Part of a small language model's weights.
Size: 8 layers, width 448, 7 heads of 64, vocabulary 32768.
Each number is 200 + 20 x the weight over its row's rms, rounded and kept within 0 to 999. Layers, rows and columns count from 0. The size before them is the row's rms in percent of the matrix's.

# layer 2 MLP down (transposed), 1216x448, rms 0.0542, rows 7-27, columns 0-111
102,197,209,235,193,229,182,192,193,173,181,178,178,224,197,185,194,217,206,184,145,193,193,227,210,256,181,168,186,228,208,211,195,228,179,183,226,187,197,176,204,205,167,228,185,164,220,184,227,202,175,174,170,216,197,194,240,199,185,186,197,227,198,182,182,192,216,201,181,195,203,170,169,203,184,203,214,187,226,164,204,202,218,220,183,180,183,162,197,223,160,214,219,209,152,217,233,200,197,168,184,226,200,191,187,171,183,209,201,241,203,213,194
099,176,150,221,200,234,230,218,221,193,199,192,181,214,185,207,202,182,208,240,170,204,171,166,163,208,222,217,192,183,189,188,167,224,180,204,251,204,183,206,221,208,212,232,190,200,227,211,204,190,204,221,187,189,212,199,198,210,209,194,196,222,144,188,236,201,189,178,200,226,224,189,196,188,197,163,230,161,214,191,201,180,214,162,218,234,176,214,198,187,182,192,190,202,171,186,226,193,190,221,145,193,195,235,223,221,198,177,214,212,232,186,227
100,251,180,194,231,202,222,197,182,203,159,221,221,252,208,175,204,184,203,191,183,196,185,200,168,175,205,193,212,194,239,180,171,204,198,180,203,192,215,227,198,203,208,223,193,205,184,196,216,174,183,182,202,220,203,188,195,214,192,217,203,189,185,164,198,188,196,197,216,176,192,205,242,173,197,229,169,204,230,178,197,218,221,206,192,165,193,168,209,196,220,219,205,196,226,201,227,170,190,195,173,220,216,231,205,155,199,180,171,183,228,175,170
100,238,226,209,209,227,211,199,190,211,240,179,206,194,205,233,176,226,249,163,232,206,200,178,166,204,215,222,224,233,169,220,199,209,169,199,210,196,207,209,207,206,187,188,210,178,222,192,216,176,189,172,198,222,178,163,203,202,171,206,209,179,234,201,206,212,185,212,186,209,212,212,226,193,236,189,204,228,232,174,248,194,181,194,233,221,178,210,186,239,217,219,200,223,206,167,202,189,179,203,202,174,193,220,185,189,192,186,214,222,217,204,182
106,202,202,209,212,224,188,208,215,180,216,239,205,187,220,204,232,209,218,205,205,172,245,218,188,208,231,208,233,183,247,191,194,225,208,233,189,213,171,193,183,193,227,234,188,212,207,230,213,224,196,246,189,195,176,207,201,229,236,176,211,226,177,216,184,224,211,195,178,206,191,188,177,211,174,227,248,195,216,195,203,183,218,226,203,178,220,188,211,224,208,226,219,174,208,203,194,209,192,223,213,170,205,205,218,211,231,215,207,166,215,175,172
097,192,201,234,196,166,208,216,234,191,203,195,208,219,199,250,202,200,185,183,188,189,190,201,184,197,179,215,201,218,234,210,203,218,192,223,186,209,181,192,240,233,195,218,183,178,175,181,213,192,193,199,212,218,226,225,237,216,158,179,235,223,142,169,198,212,248,182,216,194,191,219,201,189,174,218,212,192,208,177,198,216,219,196,211,190,214,224,210,194,210,233,195,204,182,200,205,202,203,213,165,240,161,201,204,167,196,185,182,182,201,224,181
103,204,170,203,173,207,227,218,187,198,229,230,198,181,216,181,177,210,233,225,232,164,228,210,214,254,195,195,206,194,186,230,192,188,204,190,245,200,209,188,192,205,177,227,186,189,195,169,180,147,172,183,179,211,212,192,177,164,181,215,212,188,223,198,198,189,219,189,203,177,165,215,222,200,207,204,203,225,215,206,182,167,194,227,246,242,195,176,185,194,223,175,194,190,180,213,194,201,216,236,182,190,177,213,216,208,183,188,193,177,207,207,216
101,216,206,207,235,216,174,196,201,199,199,221,173,197,210,210,239,181,191,180,220,209,194,222,202,190,164,230,232,212,203,154,164,213,222,189,201,203,207,200,166,215,195,226,213,203,186,182,177,206,198,233,170,199,191,161,210,224,189,201,207,164,189,159,197,221,227,220,205,171,216,230,194,202,215,201,193,244,228,217,238,224,201,203,250,194,203,216,197,183,182,235,227,160,193,178,155,191,189,201,176,178,206,195,197,203,218,189,220,189,180,225,220
105,206,159,208,209,208,198,219,182,192,184,210,195,210,216,222,192,190,175,188,222,198,186,183,210,192,196,190,194,221,224,182,233,190,192,211,191,235,181,207,194,194,209,183,180,226,215,199,149,216,220,183,198,216,208,291,197,206,239,166,190,191,191,173,230,197,191,193,191,198,179,205,166,180,181,206,211,170,200,215,230,210,193,207,210,207,182,198,203,193,198,200,241,191,204,204,219,208,204,206,220,186,187,253,228,266,168,191,218,217,214,213,201
098,205,212,188,216,200,211,205,177,199,205,188,211,187,173,213,206,224,188,214,242,212,182,192,167,175,190,234,202,239,151,209,201,200,159,194,223,207,239,178,175,202,199,195,198,211,186,195,217,231,193,231,193,204,189,232,239,214,183,228,203,192,217,177,197,184,232,223,210,237,208,172,215,179,147,165,235,174,219,237,233,205,226,199,183,193,214,190,206,208,196,226,204,199,227,220,192,207,173,206,215,186,224,197,193,194,218,242,239,213,211,208,191
094,211,224,201,206,169,203,205,197,221,190,242,189,185,185,233,204,218,217,171,181,178,215,168,185,174,162,201,177,190,213,198,230,236,169,193,211,170,156,234,187,214,247,150,192,175,165,226,208,208,204,215,198,171,175,211,196,195,222,227,208,212,229,230,220,208,192,213,258,220,184,175,196,220,220,209,199,193,204,193,208,226,212,190,183,208,219,194,227,222,201,182,186,180,206,202,222,192,193,178,187,192,214,195,205,203,173,243,180,229,209,195,216
087,203,207,221,181,173,201,178,190,223,203,202,198,197,194,198,204,173,201,161,218,189,179,174,209,162,194,187,201,226,206,185,193,198,199,181,194,196,226,205,158,218,226,211,189,218,236,202,215,206,212,197,163,193,205,202,231,205,182,199,196,203,190,143,210,238,214,210,224,189,215,184,177,206,189,199,219,205,178,194,144,206,184,196,208,214,188,188,164,205,238,182,185,186,209,220,198,173,223,211,220,200,175,180,168,229,215,194,192,201,215,193,199
104,177,213,196,206,212,202,215,222,227,208,214,222,213,220,203,201,186,214,195,194,223,179,213,186,227,189,224,212,220,205,241,203,213,228,187,150,214,195,213,207,188,189,184,200,192,215,215,203,209,176,225,199,186,184,202,194,215,222,189,225,192,215,191,180,219,190,211,209,190,211,211,196,189,233,185,223,178,215,209,211,183,209,210,186,201,201,172,170,175,214,225,201,198,221,210,216,217,204,211,183,197,182,185,171,183,156,207,219,186,180,178,193
088,216,194,196,190,164,182,217,194,174,212,191,164,196,207,212,179,184,203,241,192,197,183,206,211,187,212,214,224,155,184,189,198,230,230,207,230,213,214,208,187,228,187,183,188,231,227,207,221,204,195,187,173,189,222,198,198,201,179,174,205,195,210,198,209,141,199,202,181,184,203,216,221,178,197,196,163,230,238,212,224,191,189,171,220,147,195,217,213,214,184,217,218,199,194,200,166,229,188,231,229,210,195,161,228,184,198,211,201,176,177,191,229
104,212,230,173,182,207,203,217,193,172,196,185,198,197,199,218,192,205,178,204,208,211,198,210,163,223,192,207,174,226,210,203,219,180,211,187,190,203,163,178,177,196,245,190,175,188,150,189,210,216,216,201,216,192,218,244,187,199,212,208,212,160,202,253,225,199,172,202,180,184,228,245,166,226,199,239,215,162,222,183,203,208,165,212,186,219,212,188,191,206,222,218,197,227,220,184,203,187,173,244,211,206,186,191,195,175,212,227,180,190,213,187,190
106,178,175,221,187,221,205,195,200,182,212,170,186,211,198,201,207,166,242,224,193,205,213,202,191,195,195,181,186,170,214,194,228,250,199,210,200,187,178,205,197,181,182,206,171,194,199,197,185,193,205,217,191,227,189,166,249,216,234,207,193,196,204,192,234,198,211,189,189,214,184,175,207,207,223,224,191,207,234,202,235,211,158,184,196,230,172,191,195,183,199,204,210,203,204,215,181,217,179,201,209,187,184,214,203,196,173,181,195,205,191,194,180
096,178,202,194,206,217,222,229,214,186,183,180,211,193,232,248,209,201,236,207,171,182,207,167,219,219,220,181,157,203,212,212,232,180,193,194,194,178,210,197,183,187,211,200,219,220,157,192,204,185,191,187,189,179,190,190,180,206,186,192,173,176,215,201,183,224,218,203,162,226,171,193,195,187,211,220,177,249,254,196,185,224,217,176,203,207,226,234,204,211,209,213,186,198,230,206,171,226,204,163,222,193,196,188,225,205,179,194,195,195,183,220,153
100,239,233,237,229,211,195,211,213,244,175,209,182,185,179,159,213,205,200,214,183,193,216,202,174,213,200,206,220,195,190,186,216,179,199,200,201,189,224,217,218,185,188,241,232,185,204,210,177,201,173,214,189,198,204,182,208,183,169,198,182,200,229,194,198,186,237,182,202,233,207,217,171,194,206,177,192,166,235,205,184,190,221,213,216,203,198,176,208,213,192,211,146,213,200,204,199,179,180,182,206,196,223,250,213,172,199,187,156,216,247,227,193
107,184,184,194,212,214,184,205,208,184,168,202,220,186,231,190,183,225,201,222,221,227,202,225,204,180,230,185,197,191,197,198,176,218,170,191,202,172,187,216,228,194,191,229,208,172,200,195,216,182,167,206,200,221,198,203,208,185,186,180,191,232,215,243,194,200,203,198,222,222,210,210,179,178,191,222,185,208,208,223,198,186,217,181,226,155,190,185,193,188,210,182,232,175,215,212,171,208,194,205,193,177,196,218,210,205,197,177,232,197,209,208,205
103,201,174,219,197,225,203,186,192,206,196,207,198,213,168,192,232,194,206,226,199,195,228,177,195,207,210,180,191,229,203,232,198,212,194,200,181,195,186,182,242,199,171,188,223,200,178,198,202,207,223,210,205,179,187,179,190,215,195,222,214,212,190,207,175,197,200,240,206,193,191,207,185,173,190,181,153,207,194,172,229,187,167,199,177,192,222,185,157,218,198,227,184,195,226,206,233,184,250,161,190,208,202,179,198,215,209,206,171,199,215,187,196
098,209,167,212,196,185,199,163,205,203,219,198,205,170,226,168,186,194,229,216,190,180,173,175,183,187,192,220,197,206,203,204,231,247,183,200,185,200,196,191,208,186,207,172,201,193,194,222,200,181,192,173,220,187,199,195,233,209,210,179,202,205,232,238,177,222,158,176,221,214,181,236,203,175,214,208,170,214,190,200,207,208,167,209,192,207,153,213,251,205,192,199,198,216,186,191,181,195,190,214,182,195,198,178,195,166,208,202,240,172,229,212,204
# layer 2 MLP gate, 1216x448, rms 0.0934, rows 8-28, columns 0-111
098,176,241,178,177,250,209,194,211,189,183,199,179,185,196,236,211,183,221,191,193,237,196,183,192,231,208,227,175,216,215,184,172,190,179,210,260,187,212,178,238,221,179,187,182,188,168,163,220,192,200,164,205,212,163,171,185,211,206,189,198,198,206,191,191,226,160,162,162,226,207,228,190,181,190,179,204,194,226,183,226,249,214,168,172,173,208,201,178,197,163,193,178,182,202,176,190,189,169,236,184,183,198,210,246,201,213,215,194,172,188,185,191
097,183,189,194,193,222,236,207,203,210,187,233,215,180,206,209,198,210,186,211,192,207,234,182,223,204,170,198,169,224,153,194,172,213,190,194,126,175,219,176,202,192,200,186,203,226,196,185,212,186,181,219,217,184,194,216,210,187,194,160,170,201,193,227,184,185,199,155,190,194,186,192,215,183,170,192,203,222,217,214,212,164,205,158,197,229,181,216,213,201,218,210,175,213,234,199,169,195,178,178,218,166,181,204,168,157,217,172,217,189,196,197,196
094,186,184,219,196,191,223,173,218,209,193,168,188,218,200,210,223,189,216,247,215,189,247,208,188,194,211,231,184,170,216,186,209,188,188,224,166,195,160,182,217,200,225,183,213,217,222,223,200,203,199,189,167,193,184,192,211,180,212,193,225,220,195,229,219,206,178,185,203,199,219,200,208,216,206,174,187,231,178,223,193,186,209,200,193,234,216,185,210,210,211,200,223,231,228,210,228,170,198,209,199,204,195,210,206,194,207,215,200,212,217,172,182
105,197,190,201,177,206,186,196,219,226,186,212,178,196,215,222,212,192,196,166,208,189,209,171,170,205,208,208,176,213,205,230,222,223,204,192,214,201,201,160,220,165,183,234,212,188,175,210,207,201,206,210,157,201,199,189,237,203,182,191,161,154,214,198,203,205,180,199,180,203,207,193,200,181,207,196,198,206,186,199,220,235,198,205,194,173,186,214,193,210,195,196,189,170,213,205,192,226,224,188,238,200,212,166,224,224,220,204,193,181,182,194,177
100,220,190,221,217,183,177,230,198,214,213,234,161,254,187,191,217,188,187,187,199,215,171,196,190,197,168,234,209,185,184,219,190,194,197,197,189,207,174,175,207,233,191,215,202,209,216,181,181,205,210,232,201,201,193,168,202,178,214,209,212,187,167,208,155,229,213,198,200,221,228,220,206,226,183,209,200,198,233,179,150,160,217,194,225,201,197,217,206,211,220,256,197,214,192,211,198,231,199,221,168,234,187,199,222,179,192,201,173,197,192,189,195
106,208,196,163,191,217,174,182,224,210,166,205,218,174,230,171,198,207,209,210,174,242,187,204,217,209,213,193,194,161,193,187,188,211,229,207,198,202,201,193,190,180,145,182,223,221,196,193,192,226,223,193,193,214,175,215,193,178,200,208,188,221,201,181,186,184,214,223,239,217,241,204,200,251,197,195,174,191,183,188,165,204,191,214,179,194,177,236,181,177,141,207,236,189,179,211,205,180,192,188,225,192,185,177,172,194,200,175,210,197,210,193,249
099,190,172,191,205,178,194,184,203,219,218,228,213,191,200,179,217,203,219,202,196,197,188,218,202,197,215,237,227,183,183,211,216,198,204,205,161,148,175,197,173,211,184,225,209,182,223,239,218,152,183,164,213,206,216,191,224,227,211,221,194,165,212,175,187,188,189,210,204,234,185,180,201,189,242,220,220,196,211,241,181,204,188,191,185,168,194,216,218,226,204,173,227,233,190,215,196,189,227,222,231,182,195,190,177,177,188,226,178,198,185,204,197
108,191,196,206,227,172,192,193,194,197,219,199,224,157,204,170,205,189,232,176,191,233,197,178,229,180,183,206,194,196,220,205,220,230,214,183,211,181,180,206,207,207,248,216,215,210,201,190,188,214,203,185,177,211,211,225,210,203,186,167,172,200,191,196,185,174,185,201,211,180,216,197,200,200,192,224,214,186,162,152,196,176,205,209,209,211,179,176,193,238,230,209,200,200,190,191,211,205,174,203,224,168,205,199,203,207,200,222,193,195,207,181,206
097,223,167,208,181,229,210,182,214,225,185,202,162,192,204,196,230,187,168,214,194,178,234,192,215,211,221,181,197,159,202,197,218,217,213,221,207,178,184,196,202,193,209,217,217,225,227,182,209,238,222,205,223,191,217,221,200,175,182,182,238,220,181,187,189,217,203,158,179,156,180,223,193,241,219,195,190,179,196,207,203,216,186,179,209,229,200,187,201,194,187,191,195,203,167,172,196,199,211,205,227,223,216,162,206,181,168,170,167,202,189,172,197
098,206,180,220,215,211,182,190,230,151,202,206,209,196,184,166,231,174,212,208,190,199,192,218,205,234,203,206,178,195,213,256,163,217,194,163,216,163,225,223,223,184,162,164,194,200,215,209,171,203,229,217,169,198,237,197,216,204,244,222,188,212,186,216,220,212,178,209,208,191,204,214,186,242,211,192,173,182,200,231,190,209,218,226,178,208,140,195,183,184,187,218,219,215,198,204,199,238,203,173,186,195,198,181,196,170,224,184,172,242,201,210,184
084,212,242,218,193,213,163,194,190,195,190,190,234,181,184,205,218,199,213,186,220,192,208,172,207,215,176,174,176,231,192,211,204,216,207,197,238,175,205,205,173,187,196,161,171,190,199,231,177,181,196,230,175,192,203,180,187,201,223,158,181,200,218,178,199,209,186,199,207,211,221,191,184,166,187,196,218,221,173,202,225,214,187,210,155,246,172,202,203,189,242,190,190,186,211,213,223,186,181,205,194,211,224,192,197,204,166,184,193,198,210,149,207
109,207,187,196,178,178,195,210,213,209,229,229,210,208,165,197,199,195,220,217,194,183,186,199,163,211,182,215,193,204,200,168,185,187,163,174,202,197,197,199,194,205,204,206,183,188,179,234,192,237,206,164,174,182,231,214,194,225,215,215,201,229,227,180,207,188,179,205,194,191,189,183,220,226,194,227,181,201,149,189,186,210,222,208,195,176,187,194,185,240,223,157,230,154,191,239,181,219,170,198,215,239,178,196,160,231,165,191,196,232,230,198,194
082,184,203,222,233,218,228,207,168,199,191,194,168,233,199,194,194,198,174,221,203,178,193,217,215,201,219,179,244,191,160,227,191,232,215,197,159,177,212,188,175,186,196,206,194,141,208,218,193,214,198,214,223,199,159,160,224,186,175,196,228,197,206,218,216,208,197,179,192,212,169,176,194,191,249,222,187,189,203,211,179,193,215,200,218,204,202,181,187,170,207,213,193,198,194,195,200,204,179,215,183,223,195,193,225,235,195,185,204,210,193,202,230
102,189,225,190,193,173,174,206,199,192,204,207,204,192,224,207,180,174,179,205,167,187,211,202,196,215,194,243,223,213,231,178,231,186,206,195,150,190,191,192,165,211,225,176,168,221,187,228,212,168,182,223,172,193,207,196,178,196,197,192,170,182,176,170,223,157,185,205,230,205,218,218,198,216,209,205,174,182,189,235,201,213,204,156,160,217,182,190,240,194,187,221,180,207,199,184,205,219,210,200,246,192,212,206,200,222,240,196,190,178,174,217,129
104,199,227,204,222,197,174,191,198,214,211,140,205,227,178,214,190,201,189,164,209,212,170,209,191,216,198,167,225,232,210,228,196,201,183,215,160,185,225,162,173,216,207,191,181,180,211,220,200,205,187,183,222,217,171,188,220,226,197,167,172,204,197,186,202,197,197,193,233,236,195,226,182,226,245,231,191,188,223,211,194,206,194,175,223,200,206,233,208,171,188,175,217,206,192,212,166,205,181,199,231,213,191,214,238,221,166,193,238,202,203,252,227
100,196,226,212,198,222,213,184,200,214,205,221,199,188,205,181,217,210,177,206,215,217,182,189,225,216,198,222,212,196,203,204,189,184,216,200,225,218,222,234,210,188,195,208,178,214,228,185,167,201,207,169,216,187,157,218,188,211,206,177,165,190,209,197,197,158,177,186,220,180,212,191,182,229,169,155,193,193,191,213,214,204,178,208,194,167,187,171,197,178,196,198,190,196,173,219,158,210,218,244,189,208,202,211,186,258,244,181,221,177,174,226,187
101,204,195,209,208,188,211,150,218,210,193,239,187,161,189,193,167,214,243,184,184,195,199,180,167,181,183,198,183,215,193,185,199,247,180,239,166,207,188,185,197,212,186,223,205,204,189,169,179,248,198,185,224,209,212,196,202,207,212,204,200,187,181,212,205,184,242,213,207,194,236,211,180,191,209,202,205,210,225,217,221,229,203,191,224,201,214,162,200,208,182,228,195,190,190,198,182,179,224,187,187,222,189,203,161,219,204,224,202,195,214,209,195
106,187,209,239,195,222,209,192,184,195,214,210,187,197,243,211,197,189,205,204,205,185,211,197,195,220,196,221,215,228,204,223,174,206,195,182,208,193,206,198,193,213,167,159,214,224,201,191,211,199,214,203,236,194,190,203,206,224,180,215,207,207,193,187,179,150,192,244,206,230,213,231,173,183,204,163,229,212,225,199,220,176,226,200,169,201,239,180,179,199,175,194,230,212,244,236,220,185,196,216,179,202,172,186,175,193,223,196,175,166,165,175,230
102,204,241,187,226,194,204,194,179,237,198,209,187,217,182,192,208,198,175,239,189,227,224,218,207,169,181,189,191,155,176,203,195,211,207,175,239,196,192,215,177,189,197,176,157,194,212,165,215,182,207,206,217,213,202,173,167,237,202,187,189,238,194,188,197,245,177,220,192,149,184,187,217,203,218,164,177,193,186,204,187,224,170,199,209,196,203,198,186,191,197,207,215,213,161,187,175,195,202,225,198,198,203,224,184,207,208,176,216,211,186,191,227
097,191,192,188,232,188,203,197,190,212,227,197,224,191,197,226,173,178,194,216,215,173,205,196,164,191,227,193,200,183,153,183,187,175,182,213,167,189,216,184,207,187,201,203,191,182,206,233,183,206,195,214,194,222,221,220,211,177,179,171,252,226,186,198,166,193,182,198,217,223,207,179,197,173,221,190,219,201,202,184,201,220,198,182,213,184,206,221,201,189,208,236,225,192,218,215,216,215,192,228,222,190,231,186,212,170,173,193,214,231,182,211,211
099,195,179,206,204,174,226,213,203,183,197,204,215,203,194,177,196,178,228,158,230,202,241,177,177,178,194,215,216,180,186,158,181,184,234,197,221,212,216,172,190,190,187,203,221,171,178,198,230,237,193,218,188,216,215,208,206,205,191,158,186,193,194,202,150,218,231,210,211,177,257,197,235,188,205,191,217,215,222,193,181,203,195,219,194,198,218,220,198,215,211,228,234,187,206,205,222,215,215,214,238,205,168,207,219,228,210,235,185,205,232,224,182
# layer 2 MLP up, 1216x448, rms 0.0969, rows 8-28, columns 0-111
091,222,229,165,178,208,182,192,216,201,196,202,156,185,201,180,180,179,188,204,192,225,207,188,206,219,208,217,209,164,204,194,171,204,192,234,220,205,214,206,239,220,220,194,170,200,193,152,168,205,187,175,192,191,164,190,203,210,199,186,180,176,186,203,208,186,173,192,192,196,165,226,205,179,200,186,189,173,224,207,209,212,174,211,198,147,181,188,184,204,203,215,177,196,194,210,200,231,160,209,208,163,203,186,219,230,215,188,215,207,193,214,190
100,229,248,216,190,187,212,193,201,221,183,236,222,198,212,189,217,162,222,200,217,187,177,215,190,184,173,224,167,192,208,173,203,220,168,180,240,208,218,191,191,224,195,141,205,176,183,180,250,183,158,215,193,207,205,211,217,214,213,212,223,202,171,201,184,178,196,182,227,200,181,180,248,214,190,167,189,227,191,193,194,191,183,209,181,209,204,206,237,182,206,232,162,181,193,210,211,179,210,185,230,211,178,186,160,194,193,181,196,197,205,200,215
100,206,197,186,164,212,192,180,239,206,199,214,208,203,192,185,210,205,172,178,224,206,196,140,214,180,159,170,200,187,207,201,214,224,200,217,224,191,204,201,192,185,194,227,171,219,209,205,183,211,181,237,203,194,224,171,219,236,201,209,179,158,165,190,211,198,192,190,217,184,144,210,203,175,205,195,189,195,165,198,169,172,192,211,192,168,206,176,178,189,195,205,177,189,224,181,176,209,233,174,210,178,167,199,204,247,202,186,186,220,194,167,222
102,224,180,198,203,209,186,191,235,213,214,224,198,184,229,227,201,191,177,224,174,206,235,174,180,176,223,187,208,224,238,215,200,199,177,219,237,195,197,219,193,180,180,187,208,169,222,201,197,190,181,219,182,197,173,208,247,207,189,180,170,172,180,211,214,206,148,216,201,181,205,175,166,183,207,194,182,198,186,221,226,207,190,188,218,209,184,198,168,210,171,160,172,150,209,205,185,225,186,190,222,210,229,195,204,222,195,205,177,222,188,200,183
097,221,201,206,168,187,193,198,213,170,207,204,214,189,229,200,222,170,206,184,191,200,203,185,213,192,182,187,167,184,185,208,195,243,211,187,224,218,199,188,217,226,231,192,207,212,227,173,219,204,209,223,189,212,218,206,246,208,173,227,194,188,191,223,201,201,191,254,233,171,215,204,204,225,218,197,178,189,225,196,196,210,218,222,193,228,222,202,198,204,165,230,222,208,176,179,179,203,196,221,178,226,191,195,224,187,201,197,215,226,207,216,186
106,167,198,214,187,167,192,212,200,209,246,188,232,212,217,229,179,177,183,181,190,185,256,225,150,173,190,244,186,231,197,212,203,189,195,212,225,208,237,193,215,191,220,188,179,174,198,198,198,223,176,183,240,224,249,187,183,235,217,210,219,186,228,197,244,196,188,188,189,206,188,215,221,195,237,207,232,174,176,191,211,194,214,225,217,250,217,199,207,205,213,205,183,223,199,187,179,196,213,183,214,219,223,207,205,205,172,199,187,201,182,200,206
107,198,204,199,209,175,214,200,175,208,214,194,204,200,198,183,184,192,201,206,191,218,176,204,199,201,219,201,150,178,205,226,200,235,179,220,240,195,169,193,195,189,147,171,224,236,200,219,222,212,211,212,176,224,200,200,239,197,205,183,216,223,208,262,226,204,213,176,198,171,217,172,260,229,181,209,217,205,214,174,162,178,209,199,197,202,205,191,207,200,199,209,179,206,209,197,242,211,208,168,203,238,211,206,195,199,169,185,195,218,197,195,229
103,196,225,217,201,212,246,178,197,180,235,193,201,231,205,198,183,231,246,196,199,180,217,205,235,216,161,195,193,171,196,186,207,192,260,201,198,183,191,195,205,226,200,199,197,187,207,200,177,184,187,180,213,194,217,178,245,229,183,219,198,205,202,211,198,199,224,173,209,216,207,208,198,246,204,217,165,197,202,223,174,230,172,217,239,189,218,198,181,220,190,204,205,182,198,177,214,201,207,167,235,229,188,218,165,199,200,216,201,168,198,185,209
098,183,211,193,208,216,174,233,171,201,209,201,226,196,175,207,213,202,218,216,209,216,227,172,179,197,169,172,176,206,184,210,196,174,217,193,193,227,212,207,201,174,206,228,171,165,163,198,194,193,191,154,190,201,224,177,196,182,211,174,196,172,245,201,171,222,199,202,232,206,199,215,202,174,216,218,248,202,185,155,217,201,198,229,174,193,220,153,220,195,201,214,225,218,182,204,195,180,207,193,158,190,196,206,200,198,218,238,210,231,196,188,201
096,170,220,216,191,214,206,221,197,240,163,196,160,200,182,191,162,186,239,216,200,191,194,157,198,197,195,243,209,226,188,201,229,203,231,203,234,174,181,204,212,240,189,221,188,216,238,193,206,227,190,189,198,201,200,174,166,200,191,236,163,208,210,224,192,189,209,196,241,224,193,223,187,204,187,172,190,214,193,178,211,201,165,190,220,196,264,193,241,218,207,212,229,175,180,199,202,169,202,228,196,198,188,164,204,245,188,208,215,179,214,190,208
080,191,222,198,184,203,206,209,212,200,195,170,232,189,188,194,215,229,186,214,225,163,185,213,245,250,170,188,188,209,167,223,196,207,206,199,224,150,178,235,207,189,180,198,172,208,170,207,183,178,200,178,169,179,176,191,195,203,224,153,192,203,194,196,203,163,197,171,192,158,173,194,180,201,177,203,197,164,188,184,244,236,181,203,167,242,208,211,210,215,215,187,182,196,210,207,213,197,204,202,183,231,212,195,204,205,181,217,199,191,168,177,222
105,194,200,207,168,215,191,215,168,174,237,251,192,211,209,204,220,218,213,159,158,203,197,184,222,169,217,204,193,206,230,173,195,215,220,164,210,197,153,212,210,221,176,198,164,222,193,183,214,188,233,208,194,160,231,197,200,166,204,216,188,222,217,184,207,175,183,190,196,225,166,196,195,236,231,222,188,204,163,182,208,182,193,190,215,192,214,192,206,183,196,188,221,184,209,228,196,224,238,212,178,222,209,216,200,191,211,206,168,207,241,181,206
082,214,193,179,198,207,228,195,213,199,257,187,204,188,159,187,195,199,206,192,176,189,223,214,233,183,220,197,207,206,206,204,198,223,230,187,196,218,194,201,208,205,222,240,224,244,212,201,190,167,210,225,219,217,201,194,208,202,204,171,205,216,211,205,177,203,213,234,199,147,188,192,206,164,193,182,204,215,225,220,212,191,198,209,216,202,168,217,195,205,185,212,200,177,186,223,175,221,215,204,194,206,192,192,179,136,200,202,194,198,173,219,169
105,222,215,172,230,219,203,205,211,203,184,144,175,216,195,195,216,198,180,208,219,215,183,216,225,200,185,198,196,244,212,206,206,170,205,211,181,193,169,215,204,215,216,226,191,221,175,211,212,194,169,195,184,187,209,213,219,237,181,207,206,164,235,223,182,131,175,213,186,192,187,196,197,207,215,210,200,203,206,192,186,243,176,176,241,216,203,165,201,186,197,185,200,184,201,190,209,151,189,216,200,229,195,147,205,204,212,216,215,185,179,203,185
106,193,191,187,228,189,205,207,234,218,213,189,218,222,209,209,209,216,215,198,184,217,239,202,203,166,196,168,187,185,188,232,178,242,239,202,190,189,211,206,231,188,200,220,171,222,205,206,166,203,214,191,182,167,236,189,203,210,220,189,210,213,218,199,224,205,211,222,176,185,190,184,189,231,212,224,230,175,204,218,209,190,173,208,216,222,184,190,219,205,214,217,216,184,209,224,228,177,197,199,204,210,211,203,182,197,209,215,223,218,181,213,209
093,209,203,191,218,185,223,203,181,166,166,202,232,184,165,210,198,176,231,190,193,222,234,195,222,204,177,187,168,221,210,181,195,205,228,211,166,173,210,183,205,185,189,208,228,196,221,208,206,186,181,192,213,184,200,185,173,208,209,208,209,223,210,196,195,229,213,162,200,206,199,199,202,194,182,247,221,241,182,203,211,192,211,245,204,217,209,204,183,202,208,222,198,180,187,224,184,213,171,173,190,210,208,188,229,186,156,199,185,170,168,200,199
101,190,200,240,234,235,198,158,223,199,185,255,179,186,193,174,183,210,231,212,200,205,198,203,165,171,220,221,179,220,184,192,185,211,205,234,187,210,186,190,182,217,192,209,205,180,208,186,175,217,189,230,199,222,238,226,224,249,216,203,201,216,194,219,191,193,225,189,212,210,234,188,160,163,213,200,200,206,209,217,233,200,189,216,198,176,221,194,215,190,183,214,179,170,197,215,196,180,199,228,191,202,227,187,172,200,223,197,226,224,234,207,230
114,190,189,182,190,225,189,156,195,192,187,209,202,204,234,218,201,215,189,165,207,184,239,204,210,201,222,223,212,193,240,231,171,229,175,193,187,196,184,216,200,162,189,183,227,215,170,213,211,187,201,192,188,237,230,170,178,199,175,229,184,200,219,155,225,200,172,184,197,222,210,200,186,184,203,237,167,239,219,219,218,203,211,208,192,207,208,187,190,190,191,223,206,195,227,211,214,218,175,180,196,224,170,190,222,168,195,185,160,195,159,183,204
102,173,188,162,186,185,207,192,148,199,204,219,188,212,212,225,228,201,200,211,177,192,212,207,210,163,192,236,184,211,189,214,252,219,213,207,198,192,202,215,219,209,224,163,230,209,196,180,182,194,197,185,192,198,209,185,206,218,210,197,217,238,198,213,185,188,191,216,216,186,202,216,197,202,202,183,147,197,209,224,210,184,167,187,193,188,186,241,189,190,187,197,216,209,186,160,195,181,216,201,213,229,190,183,193,210,187,164,199,227,205,198,201
100,212,196,228,176,183,180,185,201,203,184,227,201,215,223,164,186,203,207,187,187,224,196,168,194,208,181,209,189,228,224,234,207,233,206,190,209,218,199,231,200,188,205,202,191,180,227,189,208,198,223,217,194,196,191,197,194,173,189,226,175,196,189,231,236,231,199,204,199,202,189,199,191,204,188,217,217,181,184,171,182,205,219,211,196,235,198,176,186,179,195,166,183,213,191,203,178,222,206,191,160,213,185,207,193,208,226,212,163,203,192,198,184
101,224,179,186,177,228,201,171,229,188,217,213,193,177,205,209,211,208,167,201,206,190,179,197,209,196,199,199,209,179,215,211,225,197,179,197,212,199,237,208,191,194,191,217,192,219,165,211,176,186,212,201,236,195,196,168,198,237,195,216,197,198,188,177,245,217,179,168,155,246,193,159,188,226,211,236,175,193,186,213,225,224,192,196,198,199,189,198,237,170,180,177,215,184,193,182,177,186,188,203,199,148,205,180,201,207,201,231,192,174,216,205,245